config.toml
hidden_size = 640
num_key_value_heads = 5
qk_norm = false
tie_word_embeddings = true
init = "normal"
optimizer = "soap_variant"
learning_rate = 0.000995
lr_head = 0.00543
Each number is 50 + 10 x the weight over its row's rms, rounded and kept within 0 to 99. Layers, rows and columns count from 0. The size before them is the row's rms in percent of the matrix's.

# layer 3 attention query, 640x640, rms 0.0379, rows 87-114, columns 512-639
076:45 54 55 55 58 34 35 51 55 36 56 44 45 55 49 44 35 50 59 41 35 64 52 37 42 41 63 50 39 62 63 53 64 43 46 38 48 57 56 39 69 49 53 55 48 52 42 51 32 53 47 61 39 48 17 48 45 47 31 47 52 48 43 42 59 42 45 47 64 55 50 67 54 54 29 57 60 59 51 58 51 57 48 54 48 53 38 47 64 47 49 48 60 50 62 68 59 50 60 37 52 40 53 58 54 58 57 41 58 45 61 51 38 39 39 48 49 56 45 56 45 46 43 43 54 36 47 75
072:62 51 45 64 57 56 40 59 22 54 48 66 38 40 53 60 45 49 51 44 49 61 66 58 55 66 45 44 56 54 50 66 81 43 51 48 53 51 50 61 59 40 58 47 55 42 58 38 62 52 38 33 25 43 43 44 43 65 40 53 25 57 43 42 61 49 65 48 57 66 73 43 29 53 42 49 38 62 43 67 39 59 57 70 54 52 51 37 59 55 51 62 49 52 52 49 59 58 60 29 57 63 56 44 67 69 37 39 70 56 42 50 64 64 46 29 53 46 58 58 46 48 52 46 37 50 60 52
072:55 45 45 42 53 30 54 59 51 51 51 59 53 39 45 41 49 34 46 40 60 66 45 59 56 43 55 56 57 51 57 52 67 55 52 48 39 38 61 45 33 49 63 43 42 50 38 53 48 46 61 42 47 40 39 40 65 48 55 49 39 41 55 62 68 36 47 37 58 45 46 57 54 48 49 61 50 61 32 47 63 46 41 36 47 56 35 66 36 61 51 61 59 46 49 58 51 73 49 43 51 66 46 47 53 58 48 45 46 41 40 48 56 68 35 45 55 63 54 55 43 56 39 41 47 47 45 36
075:51 48 70 63 42 64 44 58 39 50 49 49 58 47 44 64 40 53 58 55 33 45 47 62 48 40 64 45 30 46 41 46 50 56 47 56 59 40 52 48 54 52 49 36 42 79 47 47 39 37 46 56 41 61 44 43 32 53 30 53 54 71 55 58 58 39 43 57 43 53 53 46 57 63 38 46 32 41 39 55 58 55 55 66 62 55 42 38 48 47 49 49 37 48 40 66 59 39 62 56 44 48 38 53 45 44 49 57 63 64 57 55 64 55 48 52 54 39 47 49 68 49 43 42 53 59 56 39
072:67 42 48 44 60 61 29 39 70 52 55 41 57 50 58 58 53 66 41 58 39 16 59 52 47 51 39 37 47 62 65 46 47 65 61 40 50 45 53 47 50 44 34 64 50 54 35 53 51 68 47 36 51 57 51 42 48 54 60 52 51 53 43 60 68 44 51 63 38 59 54 71 44 47 54 51 48 55 64 58 60 33 43 48 64 42 38 55 56 52 50 44 51 56 47 35 62 68 61 61 60 51 56 43 50 62 42 42 53 46 52 41 51 41 56 63 42 57 56 55 57 57 45 39 51 41 58 56
074:61 52 55 45 41 62 58 55 45 50 55 41 46 46 41 58 49 48 35 51 57 42 38 46 50 43 48 32 59 46 50 46 42 44 51 56 50 47 39 34 48 61 51 61 41 55 34 43 41 29 45 48 47 59 45 47 62 52 49 44 37 54 45 46 55 37 71 46 48 37 45 32 62 55 68 67 50 74 47 53 47 51 64 57 51 52 55 46 36 70 25 33 52 41 48 56 33 42 48 31 51 52 51 29 48 59 61 37 47 43 40 50 59 55 37 55 58 49 49 42 55 59 47 48 53 33 52 53
071:55 61 48 49 47 36 62 37 52 54 53 39 65 56 48 51 69 40 56 49 37 55 44 37 40 54 53 44 57 46 44 62 50 57 57 42 72 54 42 38 39 47 49 51 42 50 46 59 61 45 50 25 48 33 46 64 45 58 61 64 58 57 39 54 24 46 47 70 45 57 44 70 28 49 65 41 24 64 51 61 42 72 48 63 46 50 45 54 55 37 50 41 41 52 61 42 70 38 55 33 56 48 45 68 41 46 42 45 41 48 63 67 32 50 51 54 41 46 47 42 55 51 49 41 50 54 49 51
072:36 68 58 52 55 44 52 66 60 37 74 51 47 41 56 54 50 56 50 53 45 46 65 47 56 59 36 64 29 45 70 35 47 59 48 43 48 33 60 51 57 55 53 48 51 50 58 41 50 48 68 53 55 57 54 60 47 42 32 49 37 34 50 52 57 64 61 61 56 41 33 58 30 63 48 31 44 49 52 29 38 52 53 61 49 49 74 55 71 48 51 50 67 27 54 39 48 35 53 51 45 56 41 48 68 40 51 55 73 46 50 59 62 37 54 58 37 41 45 69 54 49 80 61 56 55 36 42
079:44 25 36 49 61 64 46 52 61 51 74 37 62 48 57 35 49 63 57 63 56 50 45 41 40 66 39 47 50 62 63 52 51 58 54 45 51 49 62 42 51 44 61 63 44 45 58 37 50 38 52 59 56 45 49 60 64 83 53 42 57 46 58 38 42 51 29 49 57 61 62 74 48 52 36 55 52 42 57 38 43 52 45 35 47 45 62 41 57 40 56 50 41 42 38 52 51 46 50 50 45 38 42 58 58 45 52 51 38 45 39 41 50 53 59 53 47 58 47 37 51 48 51 33 50 26 42 61
070:57 58 50 58 67 37 55 37 47 43 46 39 48 52 38 50 50 45 32 50 43 43 53 48 53 69 43 61 60 29 39 38 54 54 53 51 62 44 34 38 46 44 52 56 52 48 35 46 55 54 58 39 50 56 60 62 53 55 50 60 29 56 68 41 49 54 61 62 40 58 59 63 39 37 57 59 43 49 59 57 52 47 54 58 66 47 45 40 59 54 31 42 57 48 49 36 53 55 59 58 43 46 50 29 37 42 57 52 53 53 51 50 38 64 56 60 64 56 36 44 55 54 46 29 42 60 44 52
076:56 69 38 66 40 48 54 45 48 58 43 57 46 46 50 67 44 50 33 48 54 51 58 61 23 62 30 47 48 48 60 48 39 44 36 59 67 54 43 44 50 52 58 53 41 56 45 31 56 58 43 40 57 41 63 39 62 49 43 48 52 73 45 54 57 57 49 41 57 51 34 34 63 38 42 54 59 57 49 40 63 61 61 46 45 58 53 82 42 52 54 36 62 51 53 45 51 49 55 63 51 53 58 42 39 65 54 58 60 51 49 42 62 45 33 39 48 40 56 37 42 44 55 52 44 54 36 78
073:47 57 54 36 47 47 40 59 58 59 71 54 50 46 51 48 52 53 52 45 46 77 35 44 56 64 45 51 54 37 53 51 48 57 35 43 66 55 57 55 33 50 63 62 52 55 48 65 69 54 51 68 51 43 37 51 45 57 32 48 50 42 33 67 43 63 18 75 43 37 41 44 41 48 52 32 55 50 54 50 40 47 44 53 41 52 49 43 44 51 63 36 42 55 55 53 52 31 61 63 53 52 55 76 38 48 46 51 55 45 52 63 33 67 74 44 45 56 41 53 43 62 41 38 46 55 48 56
073:56 51 46 35 55 55 50 40 46 45 45 53 44 61 55 47 43 48 54 37 59 48 59 48 52 53 49 46 54 57 50 43 45 48 49 44 59 56 79 63 44 49 48 64 46 56 47 44 50 47 36 49 46 78 51 30 62 34 49 38 40 60 56 49 48 55 64 50 49 52 52 32 47 51 45 49 61 42 35 54 50 60 47 45 43 46 80 46 38 55 49 41 56 39 53 51 45 67 73 58 28 47 68 45 60 43 53 52 75 54 40 62 53 45 46 54 49 68 63 50 40 55 44 59 46 63 57 50
072:59 40 53 47 52 54 48 45 63 34 53 54 55 44 68 55 53 49 36 73 69 39 60 63 52 53 55 37 23 23 48 42 46 66 44 44 53 44 46 57 46 53 47 65 42 54 44 49 37 65 32 68 61 43 62 45 41 65 59 38 48 40 54 47 54 49 64 43 53 56 56 39 51 48 59 53 49 38 54 71 41 56 49 52 52 50 52 52 49 56 54 55 66 50 60 57 68 45 58 68 57 47 55 51 58 46 27 34 45 53 56 58 34 71 61 74 42 58 45 57 53 61 47 58 48 44 59 44
073:49 53 49 66 49 47 60 54 50 50 62 42 68 51 41 58 54 25 56 45 58 50 39 73 68 67 49 42 66 70 38 50 52 42 40 52 43 57 38 37 46 45 51 42 55 59 43 48 41 60 50 61 28 53 63 54 54 24 54 65 56 55 32 59 40 48 44 61 48 62 56 53 55 51 68 44 37 47 46 44 63 31 50 55 50 52 41 51 57 59 29 60 37 41 56 48 49 59 37 50 40 45 53 49 42 52 37 41 53 38 66 83 59 73 52 51 31 56 48 43 66 37 48 36 39 60 39 56
073:36 58 65 54 55 58 48 54 41 54 45 52 58 50 53 57 72 46 63 45 38 60 47 58 46 50 41 58 37 62 48 73 53 46 64 44 59 44 60 55 45 42 53 51 51 53 51 49 35 37 48 53 53 73 45 49 55 40 41 50 77 40 58 54 47 67 70 46 48 55 46 32 46 28 39 27 50 54 45 44 39 63 54 43 57 42 60 44 61 38 54 53 48 45 55 48 45 40 51 42 38 64 51 55 62 33 61 52 52 55 43 49 43 50 37 31 67 44 51 54 57 65 55 63 40 36 78 42
071:33 49 46 62 58 43 50 49 64 57 45 52 36 43 63 57 68 69 57 42 51 57 53 53 42 44 47 64 72 46 84 45 62 44 49 49 57 48 51 62 62 46 56 60 46 37 53 50 36 48 49 60 38 35 42 46 53 43 55 46 56 55 66 69 59 51 50 59 19 49 43 54 42 49 36 50 44 43 47 49 41 58 30 63 22 39 55 65 50 55 55 59 47 64 41 45 46 56 41 39 52 52 66 58 66 41 52 49 58 60 33 27 60 47 58 57 55 44 48 71 52 41 57 59 42 56 45 45
073:50 37 46 35 57 29 47 47 66 41 59 47 47 38 36 50 48 49 50 54 80 57 36 49 33 59 58 37 43 55 48 47 58 59 58 47 41 57 54 58 48 41 44 51 55 61 16 57 30 48 47 35 54 58 47 61 52 59 48 48 76 52 65 73 60 56 51 50 46 51 53 38 68 51 35 40 44 42 67 54 56 56 34 41 44 53 54 53 45 31 40 45 50 42 39 42 32 56 52 44 52 48 52 50 43 45 69 33 44 50 35 72 38 47 65 56 40 53 50 35 57 41 40 48 54 56 59 43
074:54 42 45 50 30 47 51 44 72 63 41 45 35 55 47 43 23 47 38 36 45 51 53 37 63 30 57 49 47 41 54 44 34 45 57 45 47 77 45 40 63 48 54 56 57 53 45 53 42 39 53 51 34 52 52 65 24 41 54 43 55 68 58 52 40 49 61 43 37 62 44 57 63 61 50 51 50 53 42 50 68 56 51 58 40 47 69 40 55 57 52 55 49 37 49 47 42 60 42 56 70 55 61 41 47 44 42 44 58 51 54 58 64 42 52 43 39 54 35 41 39 41 51 62 62 59 47 57
074:60 49 59 36 51 51 50 53 32 46 69 48 53 56 58 57 43 53 46 43 60 50 42 59 50 30 42 47 62 42 48 54 34 46 49 40 56 60 57 44 48 62 48 64 50 55 46 47 47 62 61 37 46 56 44 56 63 47 44 52 52 52 41 45 45 54 46 45 43 58 55 59 42 27 56 42 55 65 53 54 57 37 63 34 28 29 72 42 56 63 58 56 57 53 59 75 32 63 58 46 49 52 40 29 34 57 43 55 51 60 50 59 56 61 50 57 44 52 51 28 45 42 40 28 57 49 54 33
072:51 35 46 25 60 59 43 46 56 31 72 55 52 64 55 62 59 32 46 52 71 48 57 53 48 59 60 63 63 78 64 57 54 58 50 59 35 63 63 53 33 53 59 52 43 49 36 61 69 41 53 55 56 54 52 47 42 57 49 51 55 64 49 43 65 55 55 60 73 34 62 46 64 73 51 56 55 35 32 54 69 57 52 48 44 33 47 31 19 67 59 69 48 52 51 34 55 47 57 45 49 49 52 46 62 45 43 57 57 68 49 41 60 57 51 57 41 64 22 51 27 59 55 46 33 47 35 65
071:72 55 54 38 48 41 51 37 52 46 61 44 57 46 56 42 46 50 50 54 34 59 55 44 46 46 41 42 51 34 54 55 57 52 39 45 46 53 47 70 47 53 34 51 59 34 48 52 60 38 52 49 46 44 46 47 44 54 37 57 40 54 40 37 38 45 67 47 18 61 57 49 49 58 48 51 26 48 53 52 35 54 45 56 48 67 36 46 35 48 48 55 42 52 37 63 32 55 51 47 53 60 37 36 37 62 56 45 56 37 55 49 56 69 53 45 53 54 53 47 60 43 45 52 60 41 52 55
073:63 51 69 74 47 48 48 45 46 32 42 44 57 36 51 56 57 45 54 51 46 69 48 65 65 49 61 43 53 48 42 43 42 43 39 56 47 54 34 66 58 55 40 41 47 42 60 47 45 43 61 34 50 53 61 44 66 45 54 52 56 47 43 59 23 55 55 64 47 62 44 67 62 67 59 48 57 49 56 45 42 53 44 46 60 48 56 45 50 34 44 61 67 51 72 57 55 69 42 49 54 44 67 58 56 36 67 30 49 50 51 49 53 71 46 49 61 37 49 36 53 43 43 52 51 64 56 55
071:53 56 56 43 25 42 52 44 70 34 46 40 51 51 62 56 73 58 56 45 36 58 30 44 49 61 53 59 53 49 43 45 55 69 43 56 58 67 37 52 56 55 39 52 42 50 46 41 44 53 55 29 51 47 61 49 55 64 45 47 44 54 52 50 51 34 53 65 68 33 54 38 50 50 53 52 60 54 56 43 61 68 45 49 62 52 30 63 57 27 51 54 49 38 39 53 67 52 64 43 58 33 47 61 49 53 40 67 56 60 59 55 48 49 32 47 55 70 52 68 46 64 65 64 50 45 43 66
075:59 45 43 55 55 40 47 64 71 62 32 64 36 58 52 43 41 63 45 46 51 61 43 50 56 53 46 70 51 62 47 53 45 47 39 51 38 51 54 42 63 47 59 68 46 40 39 56 64 53 43 55 73 35 48 42 35 57 54 44 47 34 57 34 47 42 48 43 58 50 42 19 54 46 54 57 52 58 50 37 65 73 54 43 36 44 45 57 53 56 52 47 60 54 53 50 47 43 63 68 42 51 60 41 55 43 52 55 46 26 59 47 43 66 62 66 42 65 46 57 71 42 56 66 56 47 58 74
076:43 39 58 69 42 52 62 62 47 46 41 40 47 53 54 33 50 51 46 46 52 30 38 42 55 33 58 54 31 35 37 58 67 45 50 59 62 56 40 44 43 54 43 34 49 54 40 51 49 41 56 50 40 48 32 67 57 32 57 55 41 46 49 42 53 31 60 51 56 65 65 38 43 54 52 56 41 40 64 55 62 48 47 27 45 48 44 67 43 34 40 66 64 46 46 58 39 47 54 47 58 51 62 51 73 44 39 35 52 51 46 49 46 46 44 68 56 38 49 52 51 48 41 45 42 44 45 52
081:40 74 38 55 61 62 40 37 64 52 50 59 55 46 46 57 49 47 58 51 55 56 65 63 56 56 38 51 51 52 37 51 50 46 59 55 36 36 40 51 59 59 37 54 57 38 58 51 45 62 42 58 54 47 39 59 55 53 40 38 59 46 51 68 48 47 50 57 56 48 55 71 69 52 38 66 57 44 47 43 55 43 38 33 61 43 53 45 51 58 79 42 47 71 55 32 52 45 32 60 40 48 50 53 54 55 44 38 52 76 47 33 52 50 25 44 54 59 33 57 66 38 43 39 54 56 46 73
074:59 48 58 41 32 47 52 44 56 58 42 75 45 56 54 61 59 47 54 53 58 56 44 63 41 52 60 58 42 49 49 60 32 49 57 61 28 49 53 35 46 59 39 42 60 49 60 49 60 41 48 51 48 36 50 53 64 57 58 45 50 58 44 42 54 45 34 42 60 34 49 51 57 53 34 45 39 45 59 63 48 56 44 48 61 40 52 45 46 41 61 52 66 65 32 34 37 35 40 49 32 26 35 47 45 30 71 55 63 27 35 63 58 56 60 52 65 60 40 61 49 46 48 54 47 67 27 69
# layer 3 attention key, 640x640, rms 0.039, rows 87-113, columns 512-639
063:47 43 40 21 49 61 43 40 52 58 59 54 36 53 44 61 29 52 47 61 65 34 58 68 43 50 47 57 55 32 50 33 36 64 50 46 53 51 51 70 46 47 47 53 65 42 35 35 52 69 41 59 38 54 54 62 60 50 54 60 50 27 37 51 38 20 46 46 45 54 27 37 60 50 62 50 48 51 31 48 33 43 63 32 43 56 57 45 63 48 47 62 52 49 39 45 55 62 45 47 41 60 55 62 51 65 52 37 44 36 33 72 54 42 53 52 47 39 45 51 58 53 56 48 56 64 39 61
064:36 45 48 52 39 50 56 33 59 24 62 46 32 64 35 47 75 37 51 45 53 35 59 31 46 40 66 45 54 44 36 57 51 45 58 55 44 27 67 37 52 56 50 57 52 48 34 59 41 36 55 60 65 45 61 46 41 39 42 31 40 40 52 64 73 45 42 34 41 41 64 43 48 50 56 31 46 43 55 27 49 50 46 36 37 56 46 48 40 58 33 53 66 59 39 35 46 47 46 54 41 53 48 36 45 44 46 41 50 48 45 45 44 46 59 41 45 51 44 53 46 51 46 43 35 41 51 62
064:30 47 36 47 36 46 48 62 54 30 38 47 53 55 49 66 66 47 71 53 44 37 53 59 46 49 62 64 39 35 63 60 53 45 44 26 59 68 54 65 43 55 60 50 53 39 47 53 41 69 33 56 32 53 62 64 39 53 34 42 46 59 61 45 54 55 30 78 56 50 40 48 65 54 31 41 49 26 57 62 64 49 50 56 63 59 48 41 55 39 55 34 56 64 67 70 46 48 44 27 51 47 60 32 61 61 54 47 56 68 45 47 62 59 55 65 49 39 35 37 62 53 61 67 50 46 60 49
062:54 36 55 51 41 58 67 35 78 32 51 59 38 63 41 50 53 56 39 55 49 58 57 55 43 48 54 51 58 40 35 46 42 50 51 59 57 41 48 70 60 40 57 57 54 23 57 52 46 40 58 45 41 63 51 47 40 53 64 32 53 60 56 53 54 43 54 55 43 60 84 65 72 47 52 66 58 64 56 42 36 69 48 65 40 55 47 62 59 54 30 38 45 52 35 41 52 46 56 42 55 47 50 36 54 45 40 38 48 58 67 53 34 38 38 47 54 45 44 52 40 45 52 53 52 43 56 41
066:48 51 47 41 57 66 37 57 46 44 45 45 52 60 54 47 37 47 49 66 42 52 56 40 69 55 73 57 65 53 49 45 45 26 44 65 57 50 26 51 56 51 55 40 43 49 46 50 63 37 45 46 41 60 42 56 39 60 57 29 24 51 62 55 54 52 51 28 51 57 52 35 47 40 44 54 33 46 65 59 61 65 46 47 48 59 60 48 65 59 61 48 61 45 44 75 44 66 13 49 31 76 37 52 32 60 55 54 43 41 45 44 40 57 60 75 55 56 44 42 48 42 50 47 55 48 50 25
067:43 50 48 53 73 28 42 70 67 37 47 61 43 49 49 44 71 40 38 40 37 40 38 56 56 46 58 69 55 45 34 57 47 70 56 50 49 42 62 43 47 49 45 58 48 58 56 59 45 60 66 64 49 63 53 44 42 66 34 53 43 58 29 52 49 54 42 62 61 40 48 53 42 63 46 53 52 36 67 51 56 57 46 74 57 34 17 37 36 56 60 56 33 63 60 46 55 44 52 38 76 39 42 64 51 48 33 52 54 44 54 56 52 69 47 43 44 49 52 64 39 36 38 38 61 56 38 47
062:61 57 41 49 71 64 44 36 40 49 67 37 40 48 45 59 45 54 45 60 56 56 64 32 52 42 49 48 55 47 63 51 55 54 36 58 61 57 37 58 37 54 34 58 53 48 59 34 34 59 41 56 48 42 51 47 52 50 66 60 56 69 54 34 64 40 39 47 48 47 53 50 55 60 42 50 46 55 52 62 50 33 45 45 55 52 55 43 39 45 45 49 50 60 50 53 36 44 67 68 54 52 42 45 60 45 42 44 36 48 59 60 50 38 70 51 58 48 58 50 56 59 51 52 45 42 61 43
063:40 48 41 49 54 51 45 54 40 38 51 58 47 51 45 49 48 65 43 56 62 54 33 46 63 53 31 31 49 47 50 64 39 61 47 70 49 54 39 56 27 52 36 33 35 58 49 54 52 45 41 63 52 57 52 45 52 60 32 53 49 38 47 53 43 51 49 50 32 42 63 49 58 44 52 49 59 55 44 58 73 46 48 53 63 64 47 46 43 49 49 40 40 49 41 33 37 49 51 46 63 39 47 51 42 82 50 52 60 58 42 62 62 41 49 27 56 61 48 37 39 67 43 34 39 49 63 67
066:36 79 55 38 57 42 66 56 48 46 44 45 47 67 56 45 48 53 48 42 39 62 40 71 35 38 49 56 45 49 51 58 56 40 45 56 46 59 63 65 37 47 38 45 54 39 53 45 61 65 36 55 38 54 51 32 51 36 32 54 36 43 42 59 55 30 62 40 37 38 52 61 43 65 72 57 55 49 33 56 66 41 62 42 60 52 51 39 62 54 64 53 61 40 55 37 48 61 68 45 33 40 36 45 32 56 52 42 43 47 38 37 44 37 36 56 55 54 35 52 41 63 32 55 34 53 57 53
064:53 60 51 51 40 56 44 60 53 48 56 44 56 61 49 57 39 53 48 30 45 53 43 31 43 47 46 34 76 63 59 50 47 48 56 50 42 55 59 61 47 33 58 53 57 51 45 51 39 52 48 44 37 65 52 44 62 64 56 34 66 43 51 47 45 54 56 41 45 47 52 62 48 42 59 30 46 62 44 50 50 41 39 47 29 49 27 43 50 53 62 37 49 53 48 60 61 31 46 57 51 58 23 44 56 53 39 52 41 63 51 49 57 50 48 61 55 39 55 44 52 64 51 61 50 51 43 45
065:50 40 36 54 47 34 56 59 42 53 44 49 51 52 64 51 47 48 53 57 42 52 52 39 57 24 72 67 53 51 40 49 43 42 41 49 73 57 60 48 49 49 29 44 48 62 45 52 65 60 54 64 60 47 43 49 66 37 51 35 66 46 45 46 56 56 55 57 49 51 57 56 46 48 50 58 62 56 36 44 44 36 32 48 47 65 47 48 49 49 34 75 38 51 45 50 67 48 43 52 52 41 49 54 53 55 62 58 56 39 45 68 40 63 64 51 65 31 55 46 47 65 48 42 55 48 58 36
064:52 56 34 42 56 34 64 44 56 58 49 35 51 57 55 56 43 45 67 69 64 27 40 57 42 52 36 51 54 53 40 57 50 75 56 61 50 52 56 57 49 68 33 44 56 60 24 48 46 40 51 59 45 64 32 36 32 50 59 44 41 22 64 42 28 50 73 56 61 55 45 56 34 60 38 66 44 56 55 45 48 54 52 39 53 49 55 56 55 40 51 46 44 56 37 50 52 49 21 60 63 48 42 41 60 43 46 67 45 45 56 48 46 50 37 55 59 48 65 26 42 62 51 51 51 50 69 38
064:42 51 49 53 24 53 36 49 62 56 56 59 64 39 62 53 66 52 36 51 48 73 45 40 45 51 40 44 42 64 53 53 42 46 68 55 42 40 47 41 42 37 50 51 46 51 40 50 48 38 59 48 51 42 40 38 63 70 55 40 53 48 51 41 59 45 37 42 43 36 45 49 54 44 58 42 44 37 53 57 43 47 49 61 50 47 45 46 56 41 36 69 53 52 63 56 32 45 54 63 56 56 41 59 73 62 55 59 37 46 52 42 56 55 47 60 55 30 27 63 67 45 58 48 44 41 47 71
064:54 36 49 39 72 43 51 57 54 62 52 48 49 61 55 46 49 57 59 34 42 51 65 38 55 53 52 50 55 40 44 49 57 44 45 59 37 53 52 29 34 37 42 53 67 59 66 59 57 51 55 55 41 57 41 60 47 27 45 58 52 65 46 73 37 37 42 65 46 49 52 53 56 28 52 41 46 66 53 40 42 44 51 65 55 35 40 63 58 64 55 65 45 46 26 50 67 41 52 33 50 50 53 51 41 31 46 64 49 58 59 62 48 64 42 59 39 60 34 46 44 54 58 48 66 41 57 38
066:42 33 51 43 37 56 39 42 46 33 37 62 59 42 41 48 50 59 41 64 46 46 58 34 52 45 53 44 51 47 74 58 38 51 63 53 42 47 59 29 36 49 44 60 44 44 49 37 32 74 66 41 62 46 53 50 34 64 40 23 33 51 65 39 57 46 40 28 52 43 45 28 58 51 43 58 46 64 69 50 58 57 45 31 47 57 38 47 56 57 57 51 46 50 43 46 47 42 56 44 52 61 51 34 36 43 37 52 46 62 60 42 38 52 43 47 61 24 53 36 46 52 51 48 48 49 46 62
062:52 68 45 57 46 48 50 51 56 54 66 71 47 57 47 50 43 57 35 57 47 44 42 47 53 56 45 45 63 78 48 46 37 58 39 52 41 66 52 40 45 41 48 58 61 47 52 58 59 36 63 40 51 52 52 46 61 69 47 63 30 47 73 49 45 54 39 32 45 29 67 47 49 54 58 46 59 49 29 54 53 39 66 55 35 46 58 59 48 56 53 46 73 54 41 54 48 32 49 34 62 47 55 48 53 65 43 61 65 29 55 67 60 57 41 45 39 49 64 54 42 47 33 42 20 68 49 61
062:32 38 53 36 62 62 40 58 29 59 48 53 56 48 35 40 44 72 59 48 55 51 51 48 39 53 44 51 62 41 42 43 32 41 54 38 67 55 51 57 61 57 50 42 38 39 47 63 41 46 53 58 57 44 56 44 51 49 68 52 39 44 45 53 42 31 48 56 58 62 49 55 64 39 60 51 52 55 53 57 55 57 59 59 26 63 46 68 38 57 57 35 50 43 59 57 63 47 40 53 57 72 58 62 61 52 49 64 45 34 54 60 54 62 45 69 53 40 50 55 56 51 27 36 48 41 66 66
065:46 39 53 51 41 67 40 62 57 59 69 49 55 54 59 57 60 57 54 45 41 31 53 35 44 49 48 45 37 56 50 38 53 33 38 63 60 44 58 67 58 34 51 51 47 45 52 58 58 32 46 55 33 35 40 65 45 53 52 45 42 55 46 41 51 60 48 65 34 32 50 55 37 49 59 43 31 48 52 55 58 58 45 45 61 50 59 35 41 58 44 55 51 51 48 45 27 50 47 33 55 42 62 61 53 65 61 44 62 47 59 36 64 40 56 49 47 56 51 41 43 56 53 49 58 60 28 46
062:39 47 59 31 41 71 50 52 55 49 29 45 52 54 37 46 52 36 45 52 56 29 35 48 31 41 59 63 53 62 37 46 48 47 38 49 51 40 43 47 36 57 46 47 53 53 50 37 28 44 50 54 65 54 56 50 67 41 37 58 50 64 57 40 56 45 43 57 67 43 38 45 77 52 57 61 49 60 41 58 47 53 65 39 54 49 48 55 47 46 49 59 64 53 58 56 62 58 40 47 34 47 47 23 59 57 48 43 36 30 45 59 61 55 61 41 44 48 48 72 47 57 51 37 55 43 54 48
064:50 53 47 46 46 44 50 59 65 38 47 45 70 48 48 53 49 39 31 34 41 52 50 46 47 53 70 48 32 65 75 27 63 56 54 63 54 63 42 41 47 39 38 34 33 51 72 38 47 57 15 70 50 48 48 33 39 56 58 57 48 66 55 35 48 59 54 54 77 58 34 45 57 40 45 46 48 52 52 55 62 55 41 61 48 65 48 54 53 45 45 65 63 56 60 51 58 53 35 59 43 32 56 33 52 56 58 41 58 32 48 73 44 46 56 45 52 27 50 51 36 49 56 59 34 55 46 68
066:64 28 55 61 51 41 43 56 37 46 31 50 54 41 51 44 42 61 59 60 72 50 57 51 64 60 42 44 50 41 56 64 42 49 69 66 64 44 47 57 46 50 60 67 49 52 58 40 52 52 42 41 49 57 43 47 53 40 58 30 33 54 76 47 33 56 48 46 41 58 48 49 46 43 60 46 49 44 54 59 51 39 48 56 66 42 49 51 50 27 44 53 51 47 49 52 47 59 56 45 37 47 46 33 41 39 48 49 49 50 45 66 51 44 39 63 57 40 65 44 45 57 51 44 63 63 62 45
059:29 45 49 59 41 41 44 58 36 53 65 55 61 56 59 32 47 42 50 41 47 56 44 55 48 61 37 70 45 53 36 64 46 42 50 69 52 57 48 51 34 56 53 46 46 64 59 49 53 58 74 65 44 68 61 45 52 76 67 40 57 48 39 45 42 53 54 36 72 41 51 43 45 60 40 65 26 57 48 57 44 49 50 47 51 50 56 33 60 60 68 40 48 43 57 31 50 53 53 63 58 33 50 41 48 61 39 61 46 71 59 46 41 52 38 53 63 64 62 50 56 60 29 52 58 56 52 52
065:43 36 34 47 48 55 43 36 46 60 46 55 43 55 41 47 60 34 57 67 34 53 55 43 50 28 65 46 58 38 60 68 61 57 52 39 41 44 41 48 55 44 60 51 48 60 45 39 57 50 31 50 54 63 41 36 36 56 59 54 29 58 63 65 48 50 50 30 47 46 56 26 41 55 51 72 45 52 37 53 41 35 42 41 31 42 59 43 36 65 58 36 52 66 44 39 46 25 54 52 62 61 50 57 57 65 41 53 48 50 61 47 48 42 60 52 57 67 51 46 54 38 41 63 43 31 34 68
061:52 37 49 34 71 41 20 55 43 59 48 37 56 49 46 51 52 54 59 78 59 48 46 53 27 28 67 40 52 53 21 52 44 55 49 55 48 69 52 67 44 65 48 49 50 52 55 50 48 61 57 65 27 67 39 48 41 59 51 51 54 52 65 62 45 40 39 60 43 67 57 40 47 54 52 67 48 46 53 53 47 58 60 37 31 60 53 52 54 55 45 35 44 68 56 60 53 36 38 56 60 60 36 60 45 40 60 67 57 43 54 64 61 52 53 58 52 49 58 44 50 52 29 46 52 36 55 62
064:47 49 56 54 54 52 58 54 43 60 60 61 53 45 55 55 48 34 44 38 30 51 41 61 44 61 49 42 44 33 66 62 53 53 40 46 56 50 50 54 58 45 54 56 52 57 59 43 34 57 36 59 39 65 58 61 48 41 46 54 56 38 63 61 45 58 44 44 51 48 29 71 61 48 42 39 59 63 52 51 40 53 63 50 53 54 45 53 47 62 49 38 38 71 37 40 58 55 43 29 61 42 43 52 52 45 58 52 52 40 52 45 44 45 60 46 61 26 46 58 62 58 26 67 57 41 52 69
062:52 64 45 45 61 50 34 51 70 45 50 63 52 47 46 52 58 54 60 41 58 61 56 60 56 69 49 32 51 45 43 46 35 40 27 41 49 50 57 64 53 68 52 62 60 47 37 48 55 46 37 45 59 47 43 57 36 61 62 46 33 62 42 60 62 64 43 63 32 49 41 58 58 57 40 54 62 64 41 44 62 50 48 52 41 56 65 30 59 65 34 63 44 50 61 46 51 57 39 33 66 56 46 58 31 41 43 53 57 59 39 46 47 47 33 34 43 37 50 42 53 53 49 49 35 40 42 38
065:58 53 60 47 49 60 47 50 59 52 56 18 58 41 48 44 45 68 49 46 52 39 48 45 58 40 59 57 45 41 54 62 54 49 69 35 48 45 52 67 38 38 53 44 43 49 37 34 45 52 43 58 61 52 39 54 55 49 46 51 43 55 46 58 41 41 42 61 52 47 58 30 49 49 47 50 48 35 32 49 49 50 40 57 49 55 68 61 64 60 56 56 69 52 58 63 61 44 47 45 66 76 53 48 52 14 60 61 39 50 43 60 40 43 61 54 45 54 46 78 52 52 47 70 39 56 44 58